From a checkpoint of a small transformer trained on Wikipedia: no biases in attention or MLP, a variant of Muon for these matrices.
Each number is 500 + 40 x the weight over its row's rms, rounded and kept within 0 to 999. Layers, rows and columns count from 0. Numbers have three digits each. The size before them is the row's rms in percent of the matrix's.

# layer 16 MLP down (transposed), 1792x448, rms 0.0869, rows 1380-1486, columns 128-191
094:503497477503499430527569516460453491523476465476433505436501531509460556524542455510498479461511557516411542508500514493399482532572468436467542480468492502467537468446435495502483446546549577
099:525538505494495554471452494542554488454479495418535446438523489537595414489583543526483477501553559543538570532449494496549557465520525514489480532454511490518498500540503532494488475544500490
098:457471481597499572525482487452513506474450477534513442527427501517504531492488497501446539482532487542519530487501530505485464518418520542463520481460485488543483518489472573562535450491531458
105:519495388481486513558453461444473472504538488461449507469531480507562603512483440437557554502498543517494502571539514481399396508486467514498448525521555494541554477539469536489483425471481523
102:505511515396468589518578477526541469510545514545541506516486477548524505485520538527523525480540541514558546505481505559558545456508536499513542512442566530455517441463525483536462500491531443
105:530508500475535516523488470469511423549498441581477470481559574517538578470471477439511503508554519433549503440548510498504502540490541498501512497527488501471452502506507495505491458501588487
105:551518535474487497427492508466471565526536549542511426536478447504511558507535461581448541536451481450512473519474515556525436471485480494483564510555528446470431506567429520530451522544524554
095:451492528481496450493499481510524493502561515481543547536460515459543499507521570455549490506544530456493448532418424539476446478472470478554439496474495482483527488465568516478494500503510464
102:542434520471543519559528552469495549509518463523542466522403444449537543465527485544436460481514536498465539461490482463539528439462477519518460459517571475533462574490580444471508521490471561
093:489459450507555531580541463495444542513513466478534470545549477486493460471508472509515553516525477552572456521504551539499550484505504512520505532540490505524363450539521495432502469456537498
109:538493473494545536540526483532463531467526438519540469495444468417552490483500451501520512446479440506513448505510498465410517520536498568494457555505494553487475497523470512472538487495509508
101:535550461582485488524436480463514544565495480531503495499464495495453423564495528495481475508454437509441476492532500537497571463515522477553539551541531463525471446416542499477458530507549512
097:457481492480516519509445509558514507500477437505400548526490441509447509489553499566494500517473487495531540573557479478507485511478620484479518527484522490493471535461540431458504480581520455
104:481523481435533526510468527500489518539427449527554471587465526550511436508483479457485511532528537512530468536458510433438463485560502500505509489522507471480511495477476461526529418503482506
102:471497620565475447532550539505533491489453482467431522442506455484454450527552445537455553577545501508501426499479505470470502509504462438486488568530461429454516490505562452523472492563541537
095:501455463468564547544489552430528429538545512519525527499492431463499511455473453629501517460532493512517459560502542545526520490566491492508459516474522532489509434506508484527549494567548447
101:443535574500511481500528530563462504500510525438452510499497478478405485525479562433532552528516538419549448521466474485591443490509439493504509556508516511451378522476459503566462468545426463
100:421570485450496494509534485554429454453488527518477551520533410521491491507455501481449520478550501475487475488503491531496466483484517442539516516539536497475501426498437559480482487530463517
099:571485501477466484482469532467492571495567518427484564477497492520463522541492379531514597530475501515491577515515512406434495480507564428513488534496490486540497533491395519486566460435524471
099:504551494540501557511450496493467489501541518473482544459509500512467465424562467511495542572458551512485483495470506504497508542486497484493499559538457516510450456441442504507526579483538438
104:521507492530536492515457539574597555486474456533484507475449472457587420508583430502468489555483536469455431479477494529507465450535510429530540481529490514538475530520436476510530482437490465
105:529474514459533505461535560451509490506447450495517489556592524480555476561526489506508479518445438496478471585377520424448517498426514546511517523563502506473500441458486545554494441496519449
104:505482488492510496471447474513449521536551495498503470438499514459513520459476517496560486489529470506515617441527518492493505512536475502513469560454520440447457534478482590521478504504518522
103:488508501520585466524503605514519480505411509518480480524498477522495485510484510470518524487471508485474455506550455460430423469516519547497579520477492480442438444463512478559520542484421550
095:564449513455546483531427528458536520537468540462503475490510481507481500445466517565407539492479514535489563510543544519422514518519458502571478431452411473536482505479462468502504575508451524
093:536552516471477443475547483541513494472487503538503474549505524478501489476534559488486431407518513544529511531451488469490589474512488511512399463500515432490515464523499485521512512511507530
101:423516534539474434545477458513502447458537449392503430513520482528540517573456537476460463531554537471422582523542542539469514474467469540512637464483546468470542513556471407541485519503468563
097:512562494534471518506461510515540476483515480570523490436413564525527480482570497467536440442530507539456542517470506515588496470419519489484494470477415515487532484463477457442401462515515512
094:542431511504488501520565490474477490452502420463552567453471500478482449557487507536484514482454551513484480553480565448470510442503511454511425549494469449508482504526429494479502452541496500
107:482468450460506579501500513525467491529529593480505485451440583471593476482527483428560416522524453541532499527553450484492475517487465565509442551464525515481463580481474545487450420442503446
097:461528517479545485525508456516505503526488555472570520461536494453500550476497586434492505507514502455484438557462547505477440531471441504509410533464536587486506447546463524516481459521559517
098:559419455559457507473511494494455567499483457466501477479475525504491510529488620476411498489435431543545461551501446437455517556443412520518489517521462473527559525590510499518510478493510517
102:485508484461529515464502497502560522450572547450492587554495492501536475529482453495513502548498500554457465527471543456567501502529526427523457513507508503474435536517521504499469561485443486
100:491539461568527523512499493566494582472471512473545485488480494439508488525490506553535435540415515501499533564491441483486551502585530488465463466534433472534545495527498520496518555532577528
099:434536452478501425557548450550499619419483501590440578482516453468452527512444434486497572539508467486473469511452564527522471467553475474504507493521512554422462534412620548497533498473488465
102:499543497432474486449539444524467445491534496551470485525489489512462528516510494504483456476600540495479452522473514456556428475480516479514546509511556546522515552450533483451518554466454556
106:557546516505461520518465543440453564519502459489501517580533492535474571506443581517509497541477478464445526436505578452475514479468461462568474472472532479513507436550505459547431473571437524
096:492505562489462502429536505565487513475510479535487534515493462523491541493502473529515450440421514505538485473490511478519487528564478551522552482508589468503494575520546521493530508586476508
099:469489491505525603483429469487489460536509512585493459467434478500533497498475557496489504511472470552506499542495555542548599480559448535467519531497538505489438565513454485575498481542557482
104:501508499558476489447529558516458488525536472485534620415454487479460583485534480528473476548579448565534524504552472476531484490501480532478517513446535538513454435465581412423471516478513465
102:444478499530496498474555508563472526497523450463510495456485499572449449609473456476495535473478458519396522529467502517542504506547483527475551394401439475461519550453414527502521430541548509
102:530452548441549539500514509531590502535468513506524432471469527463481420490490468492546552504418497503451506503516496421470486461526472461540519446557558477526486505479500450438518552578457449
098:510554506547467457509473485547508461532446527492469452533476514503513506509496502452505540523569554493482526520516425461431484539561451547525508514508455562516547436521533524421463492534518564
095:490487425453453530453490488464515449469502525561466510520490540491464486482451559528514507489414477493508474477510501472557443509546507514530527468498474391504555497458503496464424611562507571
095:500466528551517466545452489473460501469485533536499479482514476490499520510526397567545511544482483466482462556551499499548457464511498525540524464519400486482533494521582510503528486460505415
099:517547542574550548515447554451529510533510485498532487507493500522438492512529544550389502505502494471504519507513483469441504602452567500476456460419547502484510529516504544604543487396484562
093:472467536505455511480551556464498484457550491491506534514490471618521536430510541458545556529488540457521516507482499435580557465517487538538458557490474571508488462539516494494514438471530466
094:598493528507587594553457566535410480547614571502535564549482480512485410520481476483419496518567502459419475527511475556538490531499485536543477470528505552547404487447489553546425468516509491
103:513464462470554491513561516448534508445530502572423511509525441485598543521450507494541482516498517538390441547522484461465556507535447472466593482515497501505490434553450500496497499523462508
101:518495478542498493488496424492498561539524523532515489458519489539505474479513416510427453399509583458505380471532499535501536544526480559481502564500548442549528425549542520515517526530448539
095:500521490521479591530470486515464494464535500516447449513467445533467528531441492593485481499564547498574461561502489585473538547553546488435526496478487468534583496508543495457488546509549467
098:512484486499477422448512433520486544531521512511472529507400530492528483526457488537555500522350461531506490501525522492488538467546496495549487503487548507503507500502514498545493511510426504
108:471543468473501519520509448473473540508474534565489495559504465554577479508519528422567471459418471470490598573449606391484472496476477446530523421398509485474438518464441524506489478490483499
090:467446474512543527527462533511507470481469464462556388488454490471564499444495489498488492556494570500520527519561512523455472482542517536463507518547533512446502453424569449468504564488563510
102:463568495457534521551511532511509470500484526469501541530452610493548498449489546510495502474555578515465494504490461441481527556473463465461521487459512468497451478594475528478508520521504509
104:509503508473480489482434555460520472576510465567455507438477551524546483493485468536532541508547517523487460567514504494574429479425538433497500484484450565443464487461495514539398475479529492
101:544486479530552536514457520438486534493506498485541501468485468513443524509486442538546518466488560443535451520460440501474508537504466499517479537483502496501480500453518448502449459415556513
090:495504523470536476464483503531472506492413453493521571509509490442574474540549515492499508496432487509497485481545499538574565530597581466514516570554510454474583504468498543552518473511449440
101:601494508501493538513522468471565479502508461526567482462506521577543516531558466521462463516483561479414473534569546506497496492502466469545512493498504507520575473545509484547523466548482528
101:508472450509540525552460516467443467477441545499501473464483516466450510486530505495568543549473510501531488417453486484427566528494453489474504462506432493472590475527493505522430492452560466
100:527554550493465546501496484530491473488508541517445519552464513483487422484549461547542550487469464420452563463497481469457534494461456462508556487453449490487508465534468460518516545466484494
099:487496397497487510503522534562518446469453449460526472478494507561396492496591531465468524454524536518441458485557458454444487480531440425524491481554472468493500470509522431543516490500479420
096:471498442478471543548446507459487505439522511513464444527543495540429504506453512542548542526516475492474457510488521469516498528545452590511457574463492475494516508521500509572488491522503521
104:519476493452549509529476592432548548499587507471507512548522525588511512541506441529501485519465547538424496466548469523504433475536555445452415530462602454508482542546478473523544490461570456
093:550471494474462483461576485508522481573562467497558402418477478527475470509501501438537488429529488505538435565460489505486538572530507472520547475556462526560505443496475473521511536562475510
101:502557496509435549437541493572557474475548544504425555512438499549449505456512490542480475500459551559458427556507454499548526554487499486544482493545463513564489474491455511533563461451547513
102:515528514481490540448532433549400545517522461506556507500502530488464462501490527436470539521535564438496444476485472446505412519480547548564503411507470425512455484483497488538485514508510468
092:439480496528522479454511504466540495552561565525540447535487481479461486511432534546504469487467467483502499493446482438564529454484511459515525502558487474435580520502511502503550439489456492
096:488469489509537572498473482421468586525521499467564505512469458514449470481490450502549502471499496521479475535567492546515542540553493436503490520432511404532515492522437586476478493499505463
110:551501516501526514475521531446440581437655521479515548490565458497480532509523537443495533477490544535446532474472476566475484530458530585547498517533495579496464483468556464476512474513536470
111:534537434430556469528550466563456500530512505513484497486520548490480462456458509546499526491459517494498497416544574558484548437490486556519483501453473481524448532564561502480511502522493456
095:474510549572513554551496463501550426513554566507457417468461504523505517494504489465534536549529538558448498492523461580572511480509433473475509555485510518518473513590491458469499466518497566
092:475517546526576510521506529546451526509433480485492426551501525393545518493496465501484504399505510481460440506523568518481519558539489496505485515533486506512462487566527509559505512536485501
102:499570553558470483452477454538543489489545484472540524467511513508495536516501523472582531468472457460526450539566541531542479488463473532512505498498507472534500534572524541581500552533501411
095:529525498522534574548547515519489475488472454535512470473480536514517430564462494530502494497470494468451465491497522399460504447523494537513500517437577521491536491544516516507481541393585499
096:470485505406521521510540534522506458447512533504511475572579499476420470529463504496490439497505512545482491430432538511534483614474411412518460449529528530506477470422449469464434509581569529
097:499486488571515431524498545457519518463547507533522469545469434441494506513469519449522541438523558518545532550521467530538587537481524530531514495444466499471479498518536529521498528447529531
101:445489478495526512495536493469466505460489494516491511464438450494540512442558523499469534466473528515500501477452481472496476483481550492469557489534548494422541433463429544438491514511463479
105:544513443585563607525494480472445544557460527442570573504481467520459460486488523502495473536429442477549458505474485532536502515484423568587500459502520468466479479473490508463446503505552484
100:490532493461417582510517499546559498479481482520498519499539510567504410465423491538461564460457549486537448514531543461574531482467498492531495468542449540493531534463538506417440549558537460
097:565555482485456504586440467437464563525522514460502476459487446445524502486452447540514463521437476490512429539507540514529565460540467501456536501508414503468490490479471504552430517465528570
095:553486549526529497473502488526515508524519472536444491571549506483483510540544587513515566533510445526481470530515472468527663508490491488580511535501387434450530537535481473516547529475547573
101:558477484417497536495445446546492457540471556527462489489474501494484429490484442423495518523468520532459419519481479466481470477464447519467398553500464488494514488494526531567556476474487506
099:440482476494531457480476528466476565515499436491487553487534537507535524455515523445491494469556475453436516560502550530498533532381438505558521438459470502481486453478516517460388443456554475
096:484442529509507471460477538486528502432482500504531446553504454537446518467495470566489489473547574470532468539517486578520447426533504530521453477492507532496494530487534527494502529446496530
099:525515484433516533563513486535522486444481421513522412598483489470457459494571536547555441531460488480448515444524476511450475511527485464525464509440514461568441416523558509541431475582549493
102:517529551502541492510399502508455470504533520543470534483563469549486499511569495585506593533492529472572395480455521581546469508484541465483533489566435503537453510547548462458517423494507488
100:504504469457457530472439518500419462481501523523493477474495557585487500510524473453476547570484579523478488578503469549508415501528496488436548514519464541494477495556479505490539472451485515
102:422479564543485519491559481481507501540524412548480458459529555578543418511489515523480532508554481477483501480470441433487495561535451478524564535451575557482492451540494578466479490492544450
100:517542471542502510509497517470516409486519548525437483529508510534439511455538475577482474560510538485498516461482502516506547478460475491528562507511589467548482492488500548531486532459537548
100:558530486471537510445483519407515507560531450511530510508548440515482508506473462477522393486489540503512412481517490573483557486542538529485492465545505491527538546545527492493529530518510537
102:508585459499537587481486520512479490471531485462500529515442540528540481507511491478540463528428480460480558463536501477532478435512482461439501506504431487465515429512535516481519517472464540
103:538586587493437427434517460465600494484437544478482438472545479473481497482528502452482542500483500457499485502443496529512498535498471493549420519487530507498469517530466500498481557526456512
096:419433470536584489498528494520463531513511509472457448462472501562472477494583556508544539470500484483547485524420520435561483435497430488510426511502485466474540529507539451441485485513521499
101:489448562527553536503555536545568499501507502462560510491483483550569502486475535540572409512522485468451521442510518491471573525568549511491517477476473544488480540471419535513531539514442462
097:512469495525524513484414484512542461569566414503590507531588456529556531501451491600469474520534539500473488477519528551491550499464482533494455506461486559582505486462450444503481500510469551
099:522465501512425489458557481441499480440497608539496481482587537492465488452437520514524418468463502462600512492536492477474500496427496564509473501519533477445435523479454436476527492461542497
097:514535500509422514480460412531518473435502477542504591435526457519500536483458485529504467519509514501541484464518510435490467476497492475442392507532470516537489486539483482586444510556460561
100:486537415483489499442505569492530540459475504554618409487491529463479542498494465497488531499543475452442559458533513437570519579504519474504507508596549455545423536475532561525498543410589439
100:500478557492492423550495497537454512512514470498437453543499454447505517552541476472538421456476544537425434498560465514558491471593477496471423427533503537468457523498496434437521452524465501
098:442509519491479543553502561460502459449459599519549448488480438428537543502407463453485441473502504537508499472515485482510515509468512490531511462474550468479503460500469569461463506471450571
098:568440502484554498463490546447544488484575434507582551441425492485475447555462505496470477535420500527552552471487444485455516518528496530487509517514542477517512499502523449568455524494416570
093:496450540486577513530536509440546515476494434529466538471479476552504508529552535480474531543471493510534441487561448603535550468521534536503469499573470522540534508508447514575539501530431484
100:528527492591474502476476512554512544441531500510481517549503515542510541456481467561413482549490513482531458481532572540531485472442453494514486541493531397558462552509535537447457500545527530
101:435547569549433492568477459453500503430487500484493438483485499597478484463525502475457527476512466514433533434492498556501499463547424528497503504516485502518489535478529532475451493542472429
100:413570511447527575514487462515486532528499529574463484531473503439522560455470484493453464547470505495514515500520511544455557503505508536514518604554514431467374456491515578484480577480459382
100:457545477523476493543535497489526502501563526500452518537463465520523504478493566441470530554444503453503526498481478468550502511413431447488531507431591536477571481524491534496485492489460547
# layer 16 MLP up, 1792x448, rms 0.0536, rows 1381-1487, columns 128-191
098:520514465450551462571524496479461520511517427515456536489487500532430532470451540552487512527509518445498509393497528553535488571524433558496375498461542452471533431514493473471510481484487458
101:467459527471444572505436465517525410433513463532487559562479504470486497513468495432508539557573542552468459473485481599588426549514463460486439504486487474494611450478483515498513480497525535
101:519445488490568416528518520486493495438447541463497482534540475506486470525517517519478518470508477503505496526441559562458605459555567453483486445485470487550558482490527453504502487495492573
101:442455524488511478498500543554458512517479496427464459482492482488567534518540481439537440579518505543454419465467410473509469474512518471526474465491482501463494474561467493508555424548519521
102:453436571542534498396516520442484454487489558513508499497526501452483464504510543507520548433456478542547397508510568521514557446484515504493552486510515575523522531466388443506505515440500528
101:509467501516510474447490552473573505424543508486463497527552499476450520457431578521514529479406459476508494483549497475514534490501517438518466502513425536484511501548443539561511447509493464
100:509468500540519471464494545519485515521448561482540499599449457441377578549518482465435522440480478544473460465547595523549473565451431523430493492569567486511474533496586447467485504550424568
099:493515523504483475472423457518577458523485506484428503452498480549507510473548475530543492540503519551491539567557498558443522474477406567472462529487580471501512574471411510599515462535506520
095:495533418567451501466472508484436496460451522496546493501470605506489459462547519477457448451446558496461515537525509508529442512515559517479486526494449451535463522518543468515561500480529520
102:545498439508458452512477483538434573489469510521529498465485566556505490504478567489509407481489465496519556520426554473536414488428427454454497537549433443489508490487516545484412465473459545
095:506514485518507501502434576550461467436526551506487458534520449497518463472518532440492511493550535507465427559495498498516549531522456568514458462496499529549560542547495583467474494500518456
102:545485455486495490508471538523468551558490494523551537472521546544555380511489415469467448488456440456532500443507439546544498434504487515499508483483515479534490521471502467550413539399495422
106:570529482559539479465478519508473460498542480481523498471476586516446561528507499524513453499514427451569441476512518497531461570474502582561505534534504549560503442475546447490434483471541543
102:488491470462519485497515441461577602495518452554486465508465574476484476449553521523446475487537516534478468495487452537461544514479515549430494478519482469458497457506547491486502550491457524
094:511535501435462432522447562438526510469448514538432485439532528501478485488586474544492537467470550472416515491422512501427520470485510513504498588480508518541505409513477564515450496553525487
101:521502568494509492529455515478554482462485540485519553508478470486493504493534579450439511498530436517550445499458526499497469506519453448457507535480514545541505491503466550458548443557515523
095:458449488501525466490510448557456536566487485523489517504483494484433524457548519446492445514523453556518431468506567488506440438532514498499479572454500476480499494460508513459461501542512478
099:472525482530553561549498467570482486419524557412520573508416517478406509531516501509579408538472535501507522519414543502443424405483523516489484519546507473525552448504546476533541525526492460
102:486505508423527459549423511542553524490493513508525566465512575529425415519540540556529596507421554470522472549463492506520461517511512544464532570495492504510515457557522490504564522525469477
096:493517484473484437527477503528468428491520493501504485519545468489566458530526513478417462540495507553510450467509468493503532516429547546549500524512595507517525515520497496537504517428496570
105:418506541533512481533459455492521486511530437495511562476527490496510501460484488516479499595554551575518457497503431519537477549474500483449496455508515526526436510476572515611444459550503497
105:565488488502501525491513607446493499500503486561593504438538459529505563490554524489497555519489442555485569489502515467495455582529421482465497515532547543568501533511526522554514563458542504
106:550517473473489474378471510504509516595548643518485508530533495511536503507472473543593497509453570523537498559613503506535472572538491511500510538414500451532523475588531465517448444524519503
097:478501456549462515534570548431470498545496510511553428592557585509510501454436531465490469470488536463475541503505523499552473529505533498437443528529505479493412456521476547551434518496488477
100:536548518499571484526478541475550490466509483568566458472466469561486501548594459543457496484532472498513463480436488460449558532530508554495502485552480472559515443519558466467558439436450546
102:435485487433468440536460535542430437535509506463474456540475455516479548465549502508552471508520449481502565515458523517463489521498449535506514547537461509502577505564463496521489360399450466
103:499476534608511543500473465439491473487500463565571490518448453478509454514484475439502455484526569530436534537533496515445519548390488478515525519473516500473443488504480558462559428526490440
096:475539497444470534559507456450504596519494543521507526421536532515551448545486539501586499424461498492469522485540532497478490505491472454545526511479497473514505435506490461532457479521532462
102:490527609545483506478472555483414562534545492476575497528463500494524533524521465508474494530474516478513506501513481480386544444524485515527460548477549526536442530543499494531413436480492568
098:453514553506583563508538548519533551436466499436480491506495594474500449517627507436507521520527594455538448517518420505553458467467480437485467483560482529489530473424512509467548500496504444
099:476505544559551470555477588560518417451500568439407430511589478508497503509459432508560479437436555466452467453451516572556534549481537517499495535532558462525520547550472541518454546508471493
100:466557515489530486525420464474501417469555517557442383455520544461463548535503494469501502432469472478490448481539507492506512488477512486412558478555504493551463504430492482497511530469519528
099:479490492408449527432442464446391462486520490546529448494478462465478529542471551482461452490538526474456491461535576487503493481497586511383513522627520490444533511483511513541516467561530481
104:467508473421535541574526477503508513473499535474469522547463476501479505516494474529561452454436482454573445505497526493439539478481565491511531470459547486528517541460524533544457514595459416
104:462494522472455578458500505515551473492438470531495470565458521523476501483500533503524480476508562501506577546501469525440500466496499451515525507503588522507495568537553529494500542478487519
100:530593498416551574559476511525560508436404531597471551537482544518456504494518526501469508512516591514521554461447449495506534563532462404422411522452512506558508466476534432503559483473487532
097:472468584428491535495530576467526442450462576502568537505483551479497533477539506552453443490509475480512488446512549504520502481508512515486465447481500577497472542486482490401535509438535528
099:472442453398543412444582435558503623525496454503481502467527443507542469528506551446472474512487518488461418532574504523443514550518524537505513434522543523528536504541478474483493530561494517
095:526558458525494516478513518491456449472463446516512507537531488521476482550469431424522519531519482535480523539511465525508376541520511465484520502478423464565516524530454483461515492531519558
104:477574517408515468480486519535515517462493525500425440507459476511496508450459483484474525502526469481501455523518503455565469499509533446508461472405476474451563560486551500531468514553484521
103:464494531541521504538492476545538577464518489435517517513530545517481464576509431477457430460483530434450511557431464518497506458540523521549436477463413433444477480511547537505557535563496576
100:500568562464512500497469544509469513525552495452574418467523533542391579488480581391466476533510443478502481528513478450495542444500477483494547475436567521486548501504583485495552565492496580
096:555517525454509529421451549539517517468572467452561518446478544484543541525491524475466551473572465505503496484426502500467464564515514511509453523561558520445502497558487481517520493479499499
096:584553479474434424522562520488419572462483512528483472456511554473505433534491477470446504501526478530485487453491520511403577542480461479508479446480497431579444490463519455508482458469502519
099:483484424472410464473476522440460472425549434502519451421480483456511535449491559501487503517482528490496485520484485510476437523492450483534486551459425550518558505547527511495522491457519527
096:535502526536471526545478489545524534519521496533435514456482552441480421522502461465465478512477599490503543468430488528518449524503537487417586500493535489508484541526479535507464498559546524
097:472474501462493513522471450492504476494510504514499429403475479546499527554547525443554478544537493449402540461496485504515527513545449505482499481558508494554479549462458515543545451435375519
102:517493457502468521502450518523555480506476449536470549508529555529441591505492589526510455539481464540519490529534434491480487506529482495502550472536488512447487533481440461462551532513452500
104:479497508547472523517462513543509484556533443504443535525478481494509484446499490460434509502503511500545480584616470418479499463544442547512457509509442491459547482509495501503518465510449574
100:467482488514449521554584506468492494475457549521458430490437576566505525501491513519440554477492429461456517467499512537578515499485460460494538511461503527475565463419514451517492509582502460
097:500514548536471513519516441564552466501486550464550542478483506481480512510557488466467474529422521468443395469504492459514483529511503560496520501409440505507569558468485497440535488451548500
105:530520505510494527468546515501528520487459511553443534483500545544512529549477484537541507532534459454449498462509499420491542450511467515538466464541498478519545543468627437552484534492512521
095:528556519486529476490508561471478497574428568489421460496511440501522527501516508463526537438496457507524530519511538525537528397580480506498481520486428505508460515504427489506500439591527502
099:542442493487473517520556528543463477494467511456512499520574478533558493561564532522474486530530526493510518477510562454501477482488484507510500554517535475487422486487509429444547591566519528
103:476551477485565501508516526460505488467531567454522479567496508513479461542460492475496494495513480568570494553521472539488509494496495439521524557484508550488532460425479565529574464532524512
097:470490560548477463450484578516425478524486485497511427525489470514487467530559439559476519563566510549458522569424555511535434500495492493453474467447468451533535539532556467478509525564465561
098:534483461465500494504493476451477479518554500464486508461535534532476461436543513483455504514520523531430513491472469539439478510461471547562524489506483512443501439497500446503480568527525516
102:480474501506450517512525461530521503454471546538453526477493481489481555530498436505481477544464503448438517521477460428459496508471492486569445492469439552466445443516488459492567517463414499
101:427480502545485446549506521562496445526603522438532555506558491487549537535440459523491536459466509520549446517514500486512582453578465502482472466516472455480494451511519521528481531485492483
101:490492446377503495502459417490511521495437456468592514448499558474462533439490479467492552453489510517510496517540462474487558477480440540494523440509525432518546506540487498517519447540457520
102:524552474576584478548522517526521480533507518436475531552493484537524472441450525480530466510586510489505518463499403547492485557531479547493505546517466538521557506450450571477549546460419487
097:428539488487524472511525467511480473479413420566528471519491538434595503488519474501447496485521515528480572524456505452538486528493495511471516414537476498489476455469581521464545507446485430
101:454489542573588481477492490504458506480521557578481488462468551499438503446492500489509559523478490503543461390488479491459472506474517444469501561476529527497490582490434477531557480553480502
096:505547574469523568500536478492475573552488521542523472481560503494411420460454522436472457489508503495460509466534509479473408541468455478537555419462493471444438495584504555507387542524510435
096:469553494480533531477538482442492467504516543560575460521470467498515504446467560482472496501511450490560526489460508484512439444508460389500504537452436530437485503486517530548489458472533513
105:499502547518625446432520555530560544533469550470493519487521538482569532557510494544477538508544491550500563494529564461486476435478498509547456479520476461536498481464552476416521509479446559
098:501507398477463469497458503517465524486430498505468483446503500495474456444529537473537519489485457502494563409528518533431505509396483550456448456510513473529519465492521479534523523525519515
099:487474465528574454447578497541451525439585498526467438462489511527469460475535456443511514467478497464503463554526494468568533495551447485500510398494505465474463479448463488538551480473447440
101:474501531499568472499485511488509543474508426525424505508591479442536547552494484443460457555499563563515436435466530531469542437531464505463532531424475494546502480402517521523512497525492512
104:466481546545464459470500506524450521517557535494496516504417529479576456527510480495394594541489518435534491448507501452500504525575458509559473498491430529597519542564524531400472535548447467
099:487467462502457502437553524499463460476517427485540540474531481505530443548498435551522443540400535525469460544508528543560494519511529482498465463514577538480547483552529546562581470453439431
095:489543512492454482499437470454479516491462473584516490463504509618517470516518485514510507528461430489512552507514537531472480428527474496468494486457453441538563426585530505504555475487518503
099:537450446521518519471439466492458488508502535495513526550541493487437492538505439462481458466546458518491488537463497498455420477425485503504484481508530512527497522482495461489530498487523491
100:510551487431559569546495523531461547528491541489532465476545465475447512424528475538532439478492501505481492523502550481477491546527488490508468476480465569530518463478485471512528512393485515
096:515559500465495394488523569544480536518499511444472580630546507550423547492566485481530480543481498464528548433585461483447551600499465516486504542476503581544528527540532473457498462451455496
102:511506481484552575553533490501605507481519428489553489522458427480490515471527568508400479470439514404519514540503489500438528446574442489522405470498465457538591492471507509491622402480503495
100:527497561508499458437477458446464517499521470546460447567490552549574549472430405551498498450411545456454383477560492489509430525509549532536462518509513486555454455470521482500538523513456492
100:428426507538460495465512532437448515507546501520555507496498442478495534493548526515431498464509502420433521416492508516454456465502422508451486562525529580494472525500564530533528405556535480
097:385531482512554489479488490515487467567492513445631479548552475456479548517497449482447565469470565498523466522507530474509568514520429460518508514504533520508476505509503528514457527496497462
096:593480451527505519539412492471542514428456433474461482529476494499505475493421458476397558501556539511459449484480571540461445513480465539516490492445517503569551454542497540523472497484481502
096:490468431435475458566453546526495472507538496481549489497542502527518458547436507458461521495463465479504533535519540541534547500524509631550471482456536534415550455496489457510510466474521536
100:474490489438478467561488449522521430522543462452523513441561489452506493488487477481454564547494521466502401515477528515509449461473441528543450467515515563568510515520522488513503541455571454
101:505595524501512498451466535535505473490456445498484537502502436494524500450506497498495495552473467485525481433525421470550472488540505491477492481542546505577433496471557501529480525453490481
097:600563529471498457491510472547499556644494520494493443540517529468508511521485473485498536546388470388422496472470495488482514484475431517541459565426440483494522483542457428512493453528546487
101:477561514541458468524514522562542471500428470551463445542527513523490464498425403460469432463483541478447500419489501493522452485495431502576480468520439518475493483465590511535473516502524468
104:475453410541598511471502520485487514513485518507456506444501463456526456558444437542458491546555533565508493485597523544523570482536470416558456428432529552557526581508466556554506513617492558
101:511548457586543464481520492457552483502454450507484503526477499451454512522510487472479443534486555469515496483469603503510526454455469500512512456504542450464561464472536591437489507513458489
103:547475450515484563488453507470517547468503526463443500400501524523420523488518471455532524500520441511476440485506506513478513500513511457587467455516457523537460513533439524468506504393506587
099:485522516499467531455487576559486464508491481509492486478505541522541487537505511582512474466492486589506524460433537465422408478524516526488472433497510463510533535518500481480520488578482504
104:428481510450466469545510567512502421514493545520471429459429551546512564491458418524474477497527519421493594511500471532552522460542523473415492494394496495551443386495492534474459468500586529
100:497498514524465624517540532493476528519451507548538471538507484497471494569522535572478436546454579513514506592451483440492472438575506487496456575474463581583443517470560546518500497500579501
099:509463479475467452476430425565514507503460494477446511401446558500497509461479459536501474488514489491467496495463504503511542532420508503527442496497483522529479448519586534507423432521446551
095:542478507535471551523479449493486456478552476457498529445485523535487526449549484549438493519446523491447437512440441440534553574524493541510536485399579540486523525474528605528491516525516508
102:471465520476436541448513555480491481447495475476542482522480565505522529539550518542452490514496503488504548476500523523462539506512466521540491476503475456465454514470470508516536508523427494
102:466545470505433499499518510562481397524535436478443539509453439492503485477494484484566435496495540465428515535457454530464613421546546442495446472518481484538507483462538469490520561442536525
101:458498441478607521491489502554515535452419500541496552535472528531458477488523493466484445508496478491416447450484530503557509473505514530591526492467476523550519449522483528467527508464515501
095:453547488471513420568545558507536465501515472479536487529561499568457531477508499532499509482483510536602545529494479592507581503476540491493439544470521555403475490448477519561512549591477447
104:428527495430441515535526582494530495499416474453557449549508487512532467499582478565522493583440485492493493519503489507510531468520481583483514498484520544576534528552542545495559499486471518
100:520442492523494443441536524515485527454477521547578515491538526501541472512482464463489518524529557502558537484522491462509518500515471483429491536439538477531407456447507488523522500534528463
098:502483474400498426535447531515473498539551490379474506497471503481473525468490490562529495528485480502503489497456574506469533535512456456484565513421472521526452466525518502479525541510496514
099:455486501480535504453526502469471484509515501467480450501489530511490525505542490558420542469495507494468487555508582458550467460375512517527489506419462600475542550531434518460522495508530532
095:510541503525483470485477515487456513495471491489475500480453529486514414540490512482484488453525521517524512486445511476563532504525498519514497553604448483524486546486447537479503488502514523
103:453499523503518464480497524513525554504565548543502506450498463468426468497500448491525503523454529485533416601540453506476476512505532364514447441524553552448467457449500471441530433477481531
101:470575429525542456492510557530460559558544528527515490437512575425488522504523587486481486467539522587543599483414518486467533511481517485525536508524525457496514463481548564488472510506500431
098:491526489578497496525504524478510568538475575541513450482435521484526489517536525529508437538495494452456505464582516519495501443411563501523504469503512528539505485485464509585420484543465532
102:474571513588520524402486448518468477495562495572501452476523540450457446510575441516499530500482525498630526441486500428529460492517471527532523494492489482436455534497603498448409524478494524
098:495439517498460482481490523505509575509530566457492476532510494539471543471581427544503522473495475436468480587480472510486450641495512551481432553468534489592513513519542525501488623537496411